Weights of a small transformer language model: 4416 steps.
Each number is 200 + 30 x the weight over its row's rms, rounded and kept within 0 to 999. Layers, rows and columns count from 0. The size before them is the row's rms in percent of the matrix's.

# layer 2 MLP up, 704x256, rms 0.0537, rows 686-703, columns 64-127
099,120,188,228,204,190,172,204,177,164,256,191,236,224,214,201,184,205,180,187,225,194,199,223,151,161,238,180,240,196,233,209,211,173,204,208,241,198,200,172,173,257,198,244,198,209,137,152,208,173,172,228,238,192,222,221,204,217,187,192,148,209,225,211,217
101,174,209,196,240,162,134,162,179,221,215,232,143,243,230,184,237,192,189,233,213,185,145,184,204,239,199,173,220,250,210,166,211,131,220,225,192,242,207,201,176,163,194,210,184,186,188,228,178,210,169,206,215,242,180,225,201,234,188,211,165,198,224,214,219
094,204,221,212,205,155,248,191,255,206,174,230,211,168,200,216,194,215,233,209,175,211,218,197,214,162,174,180,166,183,227,214,224,194,243,163,211,179,154,129,229,214,170,204,204,233,143,215,216,185,157,248,206,197,202,232,226,216,162,261,177,138,201,222,214
113,231,227,178,176,178,167,236,219,193,250,217,202,192,208,193,192,139,167,222,243,242,217,236,185,223,211,153,156,170,192,201,237,192,196,221,221,188,118,225,236,210,167,237,170,203,185,168,230,233,218,188,234,202,183,217,188,194,167,197,168,227,225,190,245
109,201,172,175,170,151,161,128,170,185,174,213,171,187,209,196,201,205,191,202,198,257,196,157,163,156,214,252,188,207,200,198,228,161,157,157,235,197,210,216,197,212,195,224,214,239,204,196,173,239,190,207,191,240,176,250,258,219,200,190,244,224,155,181,210
108,178,211,177,241,201,175,168,217,151,218,219,240,154,174,171,250,186,235,210,223,250,179,223,231,259,192,199,214,181,206,215,175,154,191,278,252,198,200,231,233,226,190,202,203,194,177,175,220,187,255,212,198,153,223,205,201,216,175,232,170,164,155,197,219
107,172,175,221,179,214,203,234,126,209,184,210,177,221,200,183,181,203,208,180,235,164,191,181,236,167,115,147,210,253,172,205,183,212,213,179,168,205,197,192,209,219,186,231,246,200,208,214,206,226,182,205,278,194,184,192,172,216,189,216,232,170,217,244,211
088,211,239,233,238,185,195,136,239,214,162,168,195,227,201,207,179,264,256,237,221,182,208,225,159,189,220,165,248,170,198,204,150,223,215,191,201,174,247,205,184,214,235,209,157,204,226,225,238,163,227,185,211,200,205,217,204,192,182,237,186,218,147,212,264
109,167,231,219,210,162,195,173,214,212,192,195,187,193,259,180,219,216,208,193,194,247,175,182,195,209,169,242,256,166,222,221,202,185,142,224,232,153,162,217,183,195,211,252,217,146,191,218,203,172,204,227,238,173,231,238,205,166,183,169,204,247,194,191,236
100,237,244,215,219,218,214,176,211,198,161,168,142,191,195,205,161,122,192,222,167,165,181,136,177,215,191,217,169,248,181,227,221,273,199,227,155,210,239,157,152,176,199,139,159,235,246,221,200,179,263,234,200,144,192,170,226,172,198,166,194,216,169,213,254
106,226,156,185,240,217,247,134,208,213,205,163,193,183,196,225,195,182,229,226,184,232,218,235,182,181,201,193,196,161,235,204,135,145,167,205,256,176,201,203,220,182,222,229,189,194,207,204,184,156,202,179,191,214,177,200,206,145,230,167,248,138,195,193,274
097,176,217,136,223,218,166,219,145,198,187,146,188,221,97,259,210,243,197,195,174,239,223,182,187,156,123,231,196,159,175,212,190,174,188,203,160,232,205,229,200,269,145,214,196,171,148,226,155,154,231,247,184,206,222,197,207,215,205,189,211,238,195,209,256
101,222,205,190,202,165,169,274,269,262,146,200,259,244,139,189,243,161,211,193,211,207,170,197,204,203,208,228,195,205,197,198,201,218,274,240,207,253,198,214,183,194,215,189,220,195,243,222,166,192,176,222,225,161,186,190,254,258,198,202,145,161,201,238,155
102,193,217,153,210,243,205,207,229,219,216,272,234,209,223,163,177,170,211,208,184,197,178,103,177,164,191,181,152,211,208,185,196,228,220,227,264,214,225,224,213,209,232,211,183,249,231,180,219,220,227,191,256,211,188,231,211,226,255,190,194,185,182,208,191
116,188,244,204,230,150,165,253,220,182,175,245,196,185,226,224,165,219,206,189,206,171,228,246,175,240,214,181,197,241,219,193,199,176,177,206,144,192,240,151,167,219,266,155,151,218,200,223,167,165,152,184,182,175,225,194,233,209,207,187,257,196,168,170,241
102,220,159,162,220,201,224,184,216,197,211,221,197,134,236,266,255,179,185,215,234,179,173,241,178,174,189,254,191,198,204,202,166,183,196,165,222,201,167,181,143,208,164,199,173,153,181,207,163,209,202,224,220,146,229,191,216,161,139,174,187,147,175,194,218
096,196,227,274,232,160,251,186,196,171,201,181,186,238,248,228,189,206,174,184,234,139,213,239,152,180,212,212,202,204,180,212,212,199,221,236,177,196,204,228,248,216,230,213,199,178,238,202,173,205,182,206,175,197,190,219,207,184,230,220,196,156,187,224,182
095,180,247,182,224,162,179,204,172,197,167,185,203,220,180,178,200,220,183,206,174,173,194,164,226,238,179,252,242,230,195,224,233,213,199,147,213,230,234,175,169,247,199,193,179,182,232,184,149,222,181,243,222,188,184,161,213,168,137,190,161,170,157,201,183